Part of a small language model's weights: a variant of Muon for these matrices.
Each number is 128 + 24 x the weight over its row's rms, rounded and kept within 0 to 255. Layers, rows and columns count from 0. Numbers have three digits each. The size before them is the row's rms in percent of the matrix's.

# layer 9 MLP down (transposed), 640x192, rms 0.171, rows 150-290, columns 96-143
097:106133130126086139181122086127131125160108080099101104128123155181142108111119103126090154154141167108174129162102114141115145109119095100157075
105:130121144125108126123091159126142124138114116117131125153152125110159134148114123150114125133139120120079136107114143079135110095135091161134168
094:090112132104052136104114138148124113173136119113127115132127124060163095092136122149123110148143139154129151143159069136119146160158154111109132
090:111132138134069130143120166124121141119152116133135171153131139140150130161155118119119188133147103159166104128138179121118137166101130114122124
097:118165128181129126122116108134112124111118109118140132076117139117101096124195107153070102121148146084107113161154115141134127148156158188133129
090:126128144131107092163153145123132127148129179111125126207144133117145129127125153131135146129121128118125095169106114111165116142166116136112116
110:143139152114122135154123140116136131152147118146085130149136115122144105156145058124072132170148173140134107158158090124111100144113099121139125
102:080135153102121151120136138102074127120100123127153136098109126140079125113110129142090149145148150137133137102130143170116163123119120125111058
094:079106137088139130160127094162135120095127137125151138138111155144175133168102131144139169097137139151099113121105147116133113135120117122115106
103:144112174097136117098148134126080079127162164101140097116132127108125147156122084151138138119134103092151089165135158137103121160125135120159114
096:132143154140132164142156116171114111154135117148101125138074163156158104165130079124117141101134153073155143145152144134129104117095142107096097
088:088065113166146119136131161131121143144142108126143172141109097123154125101082109099127093069143123122134123168087106098141137211118144153106153
109:114127139101116120114112145127192113132190117094149116114138105120089124156113160174146098157154145117128113101118115132122102146163150141132164
090:145119112108116145130076127171131162133140100137100146140097079106159091136147126173116093130109124133127154123137137113104102129127122141133146
098:076091109119143163128159115149132119112147101112121123130113146080140125130194088106113119121119172096121134128111164141109162198131117127084186
104:149092094129109135125085114131104089120145093130149158097100121091118133111135126103138070136137142117127108105139121111128101144135161140131165
115:110133131144175140088129150107161117148118132123120141144119118174104108105127136127114092089129116137159118123120141114144134085083115111144163
107:123166185127150117107116135082102105111122109159129142102085119157125148154110135101111103093126141129117104136119155143131123101117118117111112
102:172109115116157140098116146162133166154130196067138104116150152090132156170137127128148084086112117166130205102140100134128129158167110136095140
104:120168127143158147133118141128131150107111125113151108144139100082171164134096166161137119114157109139151108150126123127141125115082141103127118
098:160133124106124097156155155103120104096128114152117107108147145080112093136097197186134122126115150098131136170152139112137121115120177153149111
102:093127140096119116106139129169138131103179137143125124126133127152101093132094134152142111091123108090188131106126193126152112152137119144093150
092:176117117157145126144158126164131112093169125145163134088146122118175101107129154163115113122124115131089070122123080110157109123121118133141109
087:127118127102142135174147136116087125114121096160156116118166134140100088120067139181118116114156105139094138088124146151118148068122104154123099
092:075131125116164113116151134157132101140109153113159091149083110138093125172132128097149110165166129121168111116122131136117135119104118179145137
102:120106120123174139125140087129158139109121104142136167148099110178138124174139152099112112108110144113152164141128164128157141088160115086088170
110:147170140112120117135126159142183146096177117146126127129122107123125131129108154142145143150161138157096145132125131101094166172145110158109131
107:158148109097146143133106104076186111139164110162140091139105147129138113099119108135136113121098109128163159132141159131159130119126152120120130
099:135130120124133153124138112149149099135131088116139172128111109161119151143089112129128117116147134094119118113138142162091151107122119114078110
104:130097136100117120132108101115132101123095137115123159130103138086096064111098117188169142122144128142114132153150137138114101108113142118137120
101:102121110128138155117151173082177079105115134148153137160119149085102141091110105118148106166156124133136117123150123127136149117109147111155137
096:141121142111125124114150184118150144089170159113160146131146124120132085109121142151102110129145148128131135123144146111174081100111147113152155
097:135185137170130164112107097155128114167146131127087124152115125131102111125098111152143113130135122152139102139129091109118148078132105152137156
109:080143114115151145130145123161176170156131121102165110104154110128136131139101112103107135125125114158164125150126104153113166141092137157173151
097:106154148112107163127095145108153145160124136148161120129125165123099114132132145113142132132137142151115163128128090142138160131130133139145143
097:107135133104094126107144078105112147138091136126132110142101101122137147138142121151124118092133137123126158093125159125111130138078101109148111
094:103120103076121134149125114142126131142119190128117130107181120126124104121162189131147132122098111086192140157080126159151093143143186103119133
098:108106116142136156139119131121149082137143089184157131113127166155112132103147119126153125142136130163184146097142180105108093064118115161191130
099:119093118166086135127112130135105141147151140086135145160131097163131148152124138112152118108185096123140110137111130145126148127158089080123121
099:115170124108112131128136096094121102113111166139166115151174094159115151162178112137129138138148137118125151133166129163122145151139114118123133
098:137126156137138160123166123122141136086114115101107145120127159099115118121112152121104177133108081121129114106101139106122152157147117092146148
087:126140130106131118133145131109127141154116121118135104122133142132119152146117155179159122139132143149082124132111161075134113129121115133149170
125:120152148134098141103113152096127140163150130119127123133149139115131107190166163105138123129123152158167116095155141158115141148107164152092130
090:101107127106123134144121125106171161110113118134109119129100147133099131139134142082120122135111135113112157152118074145135146156130122113127148
091:131102093139173116155141121132141173087143148132164106094145129136162122116110178176160132119140134152107123135153152087139129138162146096132085
098:120128179158137063203136123117149135136169153154068138107114129177131169120117141119109109125125162098137103145116076152159130123141126114124114
120:146106138113145122151118114135184148114119131128118132106118154146104136105126103119126124160112128107167138119099112184143096151167146070131145
097:101129144141066141134132149166154119098086143136139137177141165157125125098160094166142108138134131130147157184069189086116135117088139117105151
098:125126155110113122132112156129118105119085124166118111148136113140120141153150122125174131131170134160128113127140139150195095096137103118066103
104:124105147148141111107162119135094116088133128123123125109140118150153128112162133104139118146101100076124114155143120115134123156106154147148160
120:155152090089138157129132144113115127113085105123120123144137106143121143114126137179103123068160163121073183144181130145133152096122098132155108
088:115117133125130152104145145132171123134108112159111107108121060192125136123103190195144148073162126137156156104130124137118115135105132146192127
100:158083093094113099131103131129149097094134112120146154151121104117141074116105117167101125157129149118151118093117075165146137108129107130124099
101:120164136143123090130167102114134114135107151138131085104116123182135148129157122147145123100132108133149125120092126117137127131088132105112153
094:084113137137101172121127109174118137100149147147113164118145135086157182154147137172123115122152091110152093114143092147137152125118134169085136
092:120113099118131169094111154133118127168140124107154101131134150101139125100102109134129101105142138111128177125137155126119145141135106131122128
098:129136145108137173116110088076139147163131162153130112151103074124144136108166106120091135133163173150065149138115132093166126104127123161108164
104:125155115109117194140120144129129096161128146143097172117165129127112152095131167106123084169142135123101133127082148087154103087134116145132148
103:162181132134121125161143144130124083125113130139095139079111140116124166131098144135132136153154117116089128171122134094180092133178167144127138
095:111113129108117091114168167129154106119115117131107144163139084131173133100113134131095097137171137132149128133115149139116104172136161146149113
102:081134078116075144119080117098121087115139118109140099136081129131118137117112082109145144126145134133136124063144097121127160147129120126105150
094:114116158117109108110116130125170130117108116094172123114105121137150077177137125107127161187147133133126113132115109132109112113081107126090114
097:124144127115126115098111097126127114123130139105144068112145142131129106111168125123160172111126166145156142127103117137106139067127138100165045
098:117121124115159133101114112137076134118141088140146096091126152160120151122161142136139139152155111148073124114131104122099103110171134135156134
089:117108121099119153136142153054125104132112123104098109108085092144166111124106142129127137134133137102149152184113124120130129085100103125108137
098:167140120113161144129119133119118119113149114113115137120092142108136148089155123107163161149123134130124164116136078184136073125115138132079086
093:147064107154147162142139123192159115157115089135120128140097147105106124128102103080124168155147121103147155145072113121127143157157150128186147
098:133131144110159142176139140134103143125131108121152166095116137123130157130161112113104169124136140135144092127119156128190085138141110144129117
109:153117120123140135169098105104109138189115075122121143131135140130109151130100117113137146137095149127103130159143125072141081120116143101140143
099:136103155136095097143121151108133133126134106137118158130140148173178121147135085094108149153130102148128138174154165082152101128120113147151092
092:105098148086137162134152125166101132106124162140113143131130109098176120127130142113091062121149137094152094146119170139142124126105109122152148
098:090136123082112125125123141129148139117194175152123131116117146138116115090125135135146140144093153154117117131165133157128177106136130132149095
095:124089143156150105130107149156119148083126148086151145067110155169134165151123129111153175107098133154139156116106163120094123102120126151072095
093:123147132138133137145128086140109158127145150151129125115134118090134094145117155125138151121137126126150146160140150148116082163102106145108134
089:110147125152104123108122105101140170100112118139157135166154108119152157132097142141124144141169147149151134099158099141119113131109093113134111
124:093121124133117107158082103126095171136128078120098126122098161105126147106141108147097100129127150160144148092138186166110151117101136112117147
098:134115084111092156106094127159093102131121082146142193114127094134151128108145156131140109087149122149106113144090143097133115155112135175153170
108:150107119107111096087131112136168163100147127102101094149127142135148058156128145128133147168098098089100082148126100117110132132101155166120161
101:131092151133163117136117140132109108133100109112117112189147108165145135063140145162136130116105112123108093170131119145145122140127116130116137
099:115153077167141131144142185078089113150127130106135137124092126146140128180145154112132163091097134099113137104163135100120117144086177111106137
098:152118122137146149129140121136103129172155134121140122179131133137139108109129146095093145108116140097157128104138129124167108084136122101121124
102:116135150087096097159166108100157089131139091108091133167125142109132112070141083158135185147142130124147098121132115123111152106120145150090103
096:149113108161137178142126129127103113125104155097124147156146152107159090145122140139122158108148158089144130152156148160138130163154129133108116
094:117168147097133138135127160096125119106130145174103153125140106104063146090118105128164116134167109093164109144154144109185148071127101128134147
085:126107132158181135123122113146087116160138120166108098115165148127118122136128083141121151151105108085138144093147131149082161130110123065112137
094:140130109132098110101147124126104140121117102112100174137119127100079128130137107110060098111153107116180149131138125145084090101193151133101143
101:144121112156134200129125121125127142124144167079113125171140117134122129164115148116112119145144094154158144140122205132136132142126117145112146
111:104143142160153125127116134158122141133113187144122143096093125134092121102132091110103127102150117106106099128123117144129160159172125162126166
098:145106170121146123131169125119121100168175140145087162185165112129145133112121092148130133157125152142118108147114092140101096107133155099121105
100:071136122091160137140122131132130139158144147126145132165147141132141056127117107098158130127139142152171164131102139131125152096129151150154082
100:124151142136116115138146119167113145158108147168134152135132138110094154153106103137124145126110136152134151148172156080154127167185149156157105
095:147140155102127135112146129134103130140148155124196131098125102099123120083089123155124128108113109100120131137197143117097106114116129148170131
113:115138144098131098128083132126181135115128155107096102106087151179127196102147158156133119115108138113160137137146116149102137131101096102097158
094:121158138110107109148110129134129168113115156147113126159130130129087116124130145136146157121127138099067128118128116117139139151155126068080150
097:127093128096132095145205116149163162128160124157138161088128104136143124103150140127126160143135108142127118125124144112150160140118106100085148
101:096116130106130125165141153153111105140095131134083163119145104144141110145097140124154097126168128151148095120135102078136106155145141112124130
099:111114117100153100132138136087147145163112123101134153179107104146169114157111151130158118171123112116128151096141133143124110132111105112143125
112:135167115111108127122122112157121121095121103105092150141127112170135142165149164151135178101114115140144115118122177121117173128100139111162140
088:113115170141096107161102156155170138125180122155121070141118137162082141134097085116111106122138122121092134103137076115123108127071122139135115
132:137129136123077148153094123129179169140110127111097132131084134149137162117139146151101123121121133110133124128128148175135115122155133110126148
099:124143159102188111106151132100116147120111127130124075105135097139115106187139093154159149157115154147154137124145129136176166110135136132139107
088:089151115107166127166141133169171145129073128117130171129109096099130106108137126121125173157097132139133111150125128131141161139148099172127163
089:152136169113083084138133096120135122186142107130107140156103108148081131163102111194141143126138141115136104129048121155119120146139112106107143
107:086171121134106107131118151120156133125130152153108104099133100155134151180103108119135167089128133141151093139142131144117142133085153097112106
096:128162105110161161116111146102116091098146097117122162139085126156090145117097100147138090129160111090146115085084130129128146146087150092116144
100:151146127090139146094115141144150116139129130109125107135117139124122167127149127150152133115127185095144184133127115127149121132135132156116102
106:107102153131152121147127142155157153154130108160116120104134116111124113121128119095129160102124114163138126149114114122103109114115112102126125
094:128117159132110130156089106122145079122134142095146099139129151122152114091135159141064180116152113141151128162130130152145123162060129073081102
098:117156149088136112144139099104115154103148115143124131178133150136138106124139093135159165155157156103155146162117158141105100110115103164097149
088:109136136123146159044161120101150126141139104111154125126137096138112124124163132160105139147129117165110166118107115143146152118108175110138141
101:125133125130141143154187115105121132155151162121116136157168116142124100158128121108116087164091170089178130124135139149169120157144108139161123
106:101140082088090119144172108135094135098117120107161086109138144135137145097115120134147134122090136114155107144119139110119111147112158145115101
108:096135123101129122142114124090152127112154121116165145122120167096140169129109155144104147114092119137151130161108137108136129159136104108067142
088:138156110144116160155148111112109091112053156146143127109150137124102166146148124096146139131162171096101108150175150104109098125112146183114111
096:128149129113060126129138155131128109135140093140118134166170107174179140086102121141109132146137123167080134115130113134194152099171107101144113
098:117096078125150130104130089143115134168145115109151099073151105118093092135151165146126112140139142157145105118161103162150140112150102148114118
105:150151172101111126087162095105152190174161134178161105117144163124092130101132122128139103141138125122097146122122136122160109113131140139100178
108:113150105158120125088160114124124135143171139121154137134120077086114153121120098109156087082198093163136128088150110146161141122097143101127127
094:118114086122125111118173116121153119149113174153104165134182180102150100105137136123102143144157107120118136107147152117115070105132102162113167
112:142137140132112112142118096129168143147124097132077122147131119108156131101139153135104133132132127166130101150099128105128141136087147135142165
112:103155147108142160138118108125122164135122096097127125105146164166139091110119103111135131106116103104156122163140168126145151106150123101138131
094:120142095116115117171150119141097139112096145123128133114082131142123122161131178140153159136172098124121143120077146115145132130128111092137105
098:148130154094114115143105118154133105110096154123156119092150112134162148071103113154118115101125159134105101181145118110086153144125150125154106
092:157101128068105125110133129158140095145140125122147128121155143132161144120123127123157110170139146140121105076164135131150148142130116124125148
114:144123115157157157089164093153130142129080120112145115090172147115118115126108153102129097142138128160138152134164134111160168096132113102150094
091:175155123151112140116135068132180131139143178147102116128078109126116161120103117160081111123126078129157129136159129161116105091158099107121158
097:135141076090111149098138137098132112114108129100145135138124170153133123156102105153151112134165106113088137135146123196122123130094152097107107
092:136137138118129163096124154135096156134167151116136122114129097083147162122107089118161114137112098124141115147080109123115152141135125163150131
095:086094097155111125106146143145158132119127109145126100124106085122112171136133121128111130108129134114153098128150120163138122135135135139111140
100:137130102145129174085143087171114078089138121139139106083120123169112135118114133174144114114144079136116130140122152141099101114152135144126116
091:129118124164107118108105132161124090135176113125118143173115130118132139104111122084091112104140152117110151150101163111127093143103115110089113
105:118153102110126105118107122157093139128101128071133128169145139116089129132161123141157094105151144156117142115100101147105182150131140133069114
101:103130130107115106148093162137141127085155131117119112146149159127124140071143132148176143155131097116118144154151117133092127166148185110158168
093:111130124124111143142126159132099139131159120097163140113159077172118155157206143088163088136145131112068132123152132152125142151125159167097151
088:114165105178155173164131099099130118132143100132114114099150165177136090151075107114154108137135138130130126099121141165189130095134147124140120
086:158131100127109152131133152124153106089135084125145105178127139164105122129134123157140121125146106152139142146160108164118122117109136153143107
108:145083131126117172122107123133166078098128114179103135091129114107133143079102152208122101148118106115086111133129135157139103084141111152148165
102:124102139102159117127109155135122133133189136153125104157169117137137111104122123115118148096121091113121141113094137149154110177128085144095113
104:145104094170125171144133119132158136106108109121148126139131133099130147138102131104109116134097165144155090117130155142111081131111170100101151
092:129148066119094106170154124131117124158164159167133126095151132142138128121144147157144098127140126101122134142104182099149180136121109131113102
101:189126119159149150147147104079140107119093130121134146130102161108119156123142162113095135131144132168061140113143113114112083124114119127109119
# layer 9 MLP up, 640x192, rms 0.149, rows 151-291, columns 96-143
101:106095164139145118121117123137140102131114161128099123176120108096173079112145130151155110098126103155128154120098119130126150109109107124108147
099:128143136144180084094153162088143132134122126084098158118100134125083124175133102100109176129175133123119115101127140142136116147137105085163127
093:165076099143167106096111113108141126155098111154109108112135129110109142105085154113123094125107154122102167147107090107126133086140098138140136
091:139115154081113125120124139127165152152138105156141119157129095118137108100091126146171133132108102172178088091135147135129140136120092065146092
091:158109132156103143123087145118115135104151088136108125073130150122121123131113098119142132134137162158137153099140104170102155104120149100150135
108:101114118156097115123111156140112108151163099100134122094106125116103117105149124060089099150106116141118102126105142110150114134114123121092122
099:153087114137156129101094166077117123125102104086127124140157127100136129110123143086115126141115134130147124086134168134092117095158143120084102
096:161124145133125140109137133162135156124133169095114101140160130133104163113144164099120189122137149123118152139144121109153099131113129105106130
100:144128134175176120107119107101143155114137117143106106109096098129169087094137142133105153175148113150113130098154090139151117108132143105130104
099:146127115061147113123104136100172146136103133128131142125155120141101160142173170141151116167092157182116123115106103142105152162163124179132153
094:176150101124091151155123117097110150127117145126093066131132154125088165133183129165131158143102140150144150101163109117118136061151128112175109
100:079129134117103078116133101163108170169128092175115130111152148092142141100144148124188089116144144169120160114146131163115155162122121143190118
096:094152131137137110149139108129108093135065142085117137111176136172085182109140119136101138147140109098132140126146120132107135111134131120124121
101:127179116103119083167131113125143115167097119168126116164112158146096107120134144108161135111140118153178125129152115117106120110119113118116088
103:132149091187096127121098158180117124152105139140162140131134138137162130100123148122113117115154158147108090152105130173135158124096118136103090
109:131131113091111138085130136123157124161076146111139128142111123184117172131092076129098150153120154160136118103118099155165140154169146066083127
099:124126114102122107118109161106164113176135129120129099137126115144115102123174158102115144128187154115106098148113127132150135148131085132134171
096:127131099139140116107191148124168136102120076173123092147134128118144103109142156126141111138096122098163108147124139157121129139108102137100135
103:131131162139160121112145133126122133140102134141143140115112130121152137143118105133081124127102120117121155109109120100124131150122092083168125
096:089116130115163136086111135129151154149129148134132124134077097132129198124158079121135150108122113091131121074119148131112149171086136120119136
102:125140142118089168132145111121118129130136127136134128097104164075136140134140146144127126143130104141119105110128083138092150184157134122171129
093:114112173093098110154119147112141118149115124114085104163100132089090182122096087084123145120098151130135207122109152145121129115131119112151099
095:137129159085114139123124133115161102103138138129142151118086103091124131145162158119136151108112081107104159131143131101147115159125128117145138
094:177117108109093162107110132128146135110150090176154134117177133115131118121140123159127154092092163148097127129147122100102120133124120069116142
098:134125153113145147134124109117145107147139120121102129118143146113084112137132114147103115106107108103143175165128064092079103133106117176121133
104:156127090147148110117084120150103128112142117126097146115152130122107106165177121118122141128154158140137179096133140102116103167144116100164096
101:136130109099097133164143103132146121140137144132156139149113137116146155121109154074141133116118110118156124119161092112090144122100141102115095
095:120103121088108129114074134113152127154093163135141112091088139155125134113142103156128138154067118130118174165108099095136118110109112141146157
097:157168116153120109178106122076092132124159101103129134114112139101154137127168073112129153158114143172070104129148092132135083136073124144131148
101:101116149114090161118089119102114120151112158109112142125151125156153115177068123129101128105114164116175123143132087098142133121125099152130165
097:154150160115175112132156101076086129130108117119129128112125151139111157118110136176128133099128106133143163141110072139105107148143131145117109
098:138144119106093091136137121113101144133127065127121133167116100148153126146144121095133140149160168135160160140151167101171138120113166163107125
103:128138150118144119146107113120116135150146129176164164120110116115181155155098160125096108126151105118082149099094150132124131141159117148151143
094:128151139143121088121146088143106150081138120137109131115104125136130139133143158127120103133144143146121143131131127120154119133128123157161123
099:139098143140146154086137148119098146117082148107068107148120153081134164125125096135142156124149126169130152115080127134109146114117112097130130
099:145126118119135128123103172100128118140094103120155105116120190107138136122110118106157142140111132130078175128107089096112145148107119223105145
107:132133137124129118080161120121107170121101116112131163111123111093159155088110162116110097127117109156118133115120107125160186203122107130128138
097:116134116105117113061116103091099121148129111157138104117151163125098176116156143141127112150146142134110145138133116164087119185112144129147119
095:163106172095091094112109131123092149097130126104137113137155130130117125130129094139122133096068100114057141163095119126128144142117142120123149
098:117090093125096112183103131123120147185160110138144097123152135172120154125144120133132084126121155131147149153133144130160099144142134121126119
093:124152138165117119131099118112111124132174146103121146142145103137161137091121099085099122134132130108145145142161111175140147096105125140107131
112:098141099181143154094152152128125159110127152178115164132132098170179103173126180153140135134085164129202135091151126133121128171081139149140140
093:117113095101142127099145112132149119115135122143160162074111130157168135154128137176149126097147133113157139118126156131117108136138128144162111
095:140159134113137102143137137110133088172160109118112141129116094128091139109152092091114105147082121104152154090092122131120107086083132172157160
102:127112098118104142101097130122082129151111139114123108167149137099097125132138098117186147164142125159112130101100160155144137130110102162091110
198:160123131105102126122109132094152129140136099128121124115108147180142191092121161110137119120116148107159136120130112157137118178160088101162155
098:155133087134112112095130116064111134134129114093112148117163087099162151166086130076137126124109125105117125124125117144161124164122104163145102
095:138145200136143147120111124100147116097134100135133133105149152107123166135078126148098110152097111123123135100131143169133142158098185125185121
100:129159090103134111073106118102121112134125134129158099146130125154111153144140150113074124128127158134122127136156136117104145118166122106095156
106:129158125132165125119115149095184137142126127153125142128148098141119136138110119114122122114138106172128135130083092174111140125095106165145144
095:170154123143139116147089125152130126069129135138133140155146166082123109110137071062073140150112157173131118120157118110119135138180130120103098
096:160133044107149094094148058159121112122149143123123091151135106127102080128085164113104114125103109119095122107112128136149181154133142135131094
103:138112097150116143150164147163108131131130115147146133125145143111116125182163155128100118167126121142099112099135149139136112115108095100145120
105:168105118090090137163113099119142170148144128159125127124109143158151138143100126118098111134107159117139103150117133146150132171115118086140119
099:152122122152127102111162091112129126076131160177134151110095119112118136154163137097128163171141104140108079123119156127165131144126120116139104
099:128177129173125076151140113175121148092114120118115124113146202124113171148188111138128141093065110123113121087186134160103102130118123147137134
098:123120166134147136111122099113119128094143071109125110131121127197145151130098078136136134175108114163126117106087142169145141157153141172127124
098:123140140175142152104136111099129170113165156106156116118164155143119153172119164097154098152172137137130159117140140122114126140138125115136131
103:176128107163135133155110109147113125175124041110124129126104136149075091145130108119124106107101134119180145112093126121125178114110142102137184
105:186107112113152102093115100161146182106137137150129137166099108128143130137143158137136142134132124126174115111129147094136132164141172149120111
094:132133121164126172145136104124112144102147134175120109105133082134130132156160160171110132142121170118096108122155163133138108152093132131216095
098:140137116131142124155098139182154122116104132128126147117141137127118161146112133152148078132157158130163150146157159123116139160109076178127133
097:155127136092125124125125120160114150130126159151132159130108115082111128152102106126110096119125171135133115140096143117147136125122135137102150
093:126163167144129097109107093172122192122147144170141154144163148107087129120197136130117121117144105177126142068149138152131112176170128113150156
103:136138119131119112146141105107163125103114123100110097187109134129112146126138158105084093112116166136157104132109152089119150121111100078152164
097:110169113142135101140105142089094113121124141145121139124169136149155110127132144119109112108109148182131121068171105136141117116096123128103108
096:144126172130114161126103134095116116105133106132144101115137115095071154131110141108169124085113168128121139137125118097136141157097098133153106
100:111139094090148111158106133150155105127126109172139080177153127143078164142136120096139107144114146159136147086107144133139136151119116141115108
094:100085098132130140100129135108143142146110118144137109108114103145115128161130140168100126135134167116064127096107136142104141099141125145146120
097:130135112147118116130127110094147135121120116136102131123115140153133112115095103173125155136125164111124137092085111115135104199117085119131098
097:162110106133141083131141138142071153128150113104138137143111125154144092085136110111178111158140117137134126160098134106112140131185150112121157
099:096123129172091119146116136136143168139138108140134158134110109116110121128175077153149124120147105135157125104153098130110134115132164147135141
100:163124134131164124117134155120095120147101116114115140114086138135118171120109140118139127169169169126118142079135117120142152148118154126117131
099:178121148148154116126123130160102102114185158127125119129118165096069133122138122121137105104082143132114130145111127116131133139177141132116132
122:098133138130131105128111130167107173174139117103128127129095138098132124150130115139097125125160118123100135140125168163127102154123106120132133
090:128116147133162120134134142148137124119134130111126158129119132117154160161080140127095107126153074124142142133134092147114153134132138142113144
098:106093176127135115158121151162095137157089123123101119151138109160096120110150133073096111137096143158148118100133135101141126127159113130131133
100:126108084136133163150143103181155152107160150154072047130100164140116124150107113135132127097113101118183136137125126159089130108092082170110112
097:127129107142115085113119080137175114120108100128124124173102101125151173100110168099130059105141146105118126131133149098149166093127113126138133
102:130105118121160079164111122109163132138101119116085111104141125147128131177121097094126161145140109087117128110133127118164127132094048135112121
101:082108148052106126115108148122125147157118172134146104165135124124134117113150105121139127108119120115105173093137099134131116102113093132085107
096:136142099099109123088133072151106136088120113119135126134140102124127124111105100110152082136129124157147101117130122095118149096099159121135177
097:169106122129133126128148144146145122171112111118168108121082149098162103098177156149133160172124185174111140125123127135096132178143166103112147
089:146148110104091113108153139114166162093086109115149148125086136096120119104107174114138123112153140175141163158121138104158098107132118200153136
096:127130102128087100147096144118108163147147134116088128145134143153181141152092129148136148159110079098108140126149108182119138140103135132160099
095:111143157097158127167109154123125126170105132206102124104118162103088158141135137100128128160154124127119123078125105138154126123108153182080135
100:115153118143142128147117119122134115159086148154121122117161112126118107122151091107174111136127133141123116119129177143097090163181114160157120
097:129144102129117156117160103127127134126125136156151115161108126137120121145129132158095149112117107125121150137120112128129156169104143153133128
101:122128154128105123150137175168082106143132125140103118086115131145122172088150112147128101111150102145112120138137090118161139138137097149095152
099:127107108102152148122104114104145126118137130137124113121123116096171123104126138112137119108101141082098117128104131166112118119098109134137159
096:114128099143171087140105115187122084122107096178175127084135113175154141132113110056135134160124115105185118124149138099135117134144172141083127
109:168137127088147118118087128147148145141100147139082107100116129128132140136115146111153095124107150163141120116162134126153121145172090146139141
091:071096126176080130136123106120168098141152109106119179148124142095161113161174115090135119123153099118149124103146136124083132114120136168153110
097:108140096128078143114073091128112116135148119158099132155169113148129134091165105102168138138141134086134099138103188088085119134104115127139150
095:098129127149167119129137098142098148148153120112152121177131139135139145111136176143128115181137112143109174111145128153137132096092122124105114
100:159121149112082107132106102102121118175139155134096125123134128168108126144142086106107105102177131144128144146095077116162149107109134135159159
105:135121154156143147114152145149099150109122097103159114128101123128134149130110113155133092171129085131170109159150066139164141153136121154127135
094:134155104136151141091138112105091136114075119103100155120145101096172114142140158115144169151111162158175154131111166111142166141162142124135138
212:158115140074093138123097102126142132129116091126125112111104132144144174098140145135150143128118152102143142113136132153136129167159083099163140
100:160088112128119188142136116112158133117156138178072127115139154129124171098119146105137092101103136188135121142119100092096143138136151105087103
090:136116137143076135093110089115115092125158131148097106119150184123124151177149130125109096130119154115130114121145138132110137102105127096124114
092:122124093107114181126106150138072163124128157119135096147107166092136100164132156133137138135157135165127132178123112119147115136120110125107159
102:165130108117139128150137114111157143111094117132129110110118119193115152126119121167174103135127159150121159143116100127110126122155111153071095
099:121095114119093109123118114102110161117146120137148095144131127165100134089140103105136138129093138163128192146143074115081105161177115172130136
100:122116106157101180097114138112147087135129132141122111114102118121125120100106143152082118151105109080086148127129105115178124164105129144184100
096:123147127150139123136081104120154127060157128137134126156112153153093129111115138100132135140081158164123120139190092169104151128120108103146161
102:126151101126050106123146144126151111141106180133138150096135116121148129137103091122141111091101121106163131119096141114119146147113096126116123
100:116085121130145131149089127142138113116133142127144090115160108140123130127147137140104147102174137122118169114134091154147103120121125100153086
092:146127103150146094159116134129140124105122133126095111130125149104154141145120143107182127071139125124120141113131125112145126138112061093155090
098:152099148083139140126134138101155132135130151122143140131122134108117111110093164073129145117178133117111156142128125182140117152166142168082123
099:151114121106146102099124160160145103135149128159096112093178137127153147074092141122153112138111081150129156125117105063161100158124103108109139
102:135125082140155143172126137095179121104127127136148120097097104124118143108122130106124160152079114135118140132083139160119169139146153097093138
096:107127121088133150091134149125156155151155089142093109164132124130152137132121117128187111133111086158153131155103159179131146134116148137148114
100:156161137098186128132137142133117136153167096172140145115128124150092140134169125103111118115131155107130108128142108119096115135104110115125158
100:154135155114109127160166115100127164122140114155082179179104145161137117154131123149132173129124136123151133179112147095144115142113124141138109
101:120106086128096131115116095106126119118124142146120131158131131121169152140120134140103127172129136166150082154161130121137170141110079169159108
100:097134141109090122115098150145167101145093184112147104093131110118089109162095120120085111127127158145137125151128146142128150148132120136144116
096:155131153118100139165088151204129122146153137126143156117087090141082142095138135106148105102125115117134129155094081115086149118132125107106120
106:097124136128161091106081152103177141126134131122110123091106118131072127129124136120143157122144103186135163159119089103147153118137077150145117
114:099137151137132140151105098141103147145116120117114137105131113155149197113123158121135115164141151120109141162117147125125104160136093153132112
092:142122104157141145140098169095087130132117129105094127107116114129122150108102124115130125142098130129110094101151105096174160118129102109098173
106:115131127084085150129125139110117144118112099130134109080123114109111148091132114122155154178147171103096108117096152134165147170111152079101160
104:112096158123197102118120123117143169127146112122117116145067149111106113133144125113132139121120144123135126132099115141153104142139122094149129
105:114172135126148133121118058169135126106096126083180130150158136160125107126136153137120061127099129130132120117132112127114135122141110123117126
092:144127181133155137120102148123103101105136134140141179124107153123120141121142131114139135109144180127109150135122153108089105131105104173148152
100:097079115110112117099145130124108121132155124133133075149127141088139181129101088085154151109098114118165160155146137110113127162144101114113106
097:142113159119101115151110095106111163188106099109119125161129115133121088158138131110102119172122148101141096135171078131142125122134137145101125
096:155125144129166110116105138164154151148107151087117101169104113154109097106093115134122122112155131137123159119163085139104150117152104145117116
104:102097168123081115188132113141092181121158130106138128146125127095109116185128110067133119090115137098119145137118101105097130129096089116158127
098:145095135143089143130178135104151145138090089119155145191094096132101136106143162172125145116129100103146130162120140120124113109109113173106130
105:119101113105120143134128096097169145128145159138129100110111166130159106157137120141127135157143136125103098126164169106130134126121093123155095
103:151091101157148132101132082097138130128122141151151146128100092110118140108094118109105117099102166101132135111108135128139144087108101164116103
102:152125121130169101117157076113137140148152100110127091119139133097157111110103117144122110117090097092125159105124158050143182112174103088143156
094:129097149097100103137122147114117137127167161140141125161086086082135135110145126119094173120135116093142153168135106111092103129101130170120153
093:127127146147119141128124148102120109174102154131095151087102118128124152116174135121112119152119135111093118164122123099127088123126139065137137
111:129143154147158141122150143149169128129092142148122159152117168154099176092112168110145102139172091165137118149139132094127136115152102131150151
096:088129138134107125156113151145097130146143161165113132117112127118106121117124156133127158109121111099125135121165083094140108152116111097177188
102:160118158144119123156146149126168107120110097126115148148135151163145158093125146126097105156101110133127149117116122085159147126112114133124072
092:147080164136172091128090143126147103112095121093105114133118113127098094177078110096115114114105131158202136096128077135166088159129132114143139
098:073118148107129151131096139131159146156133104122106065176120129139177122126109117081143097097132138143115152129118136156147154125126138121104141
098:173156148133100096136097144141152153141134155121165186080104118118112145128120094138133086100139146131150146076150104131146124149116138106096135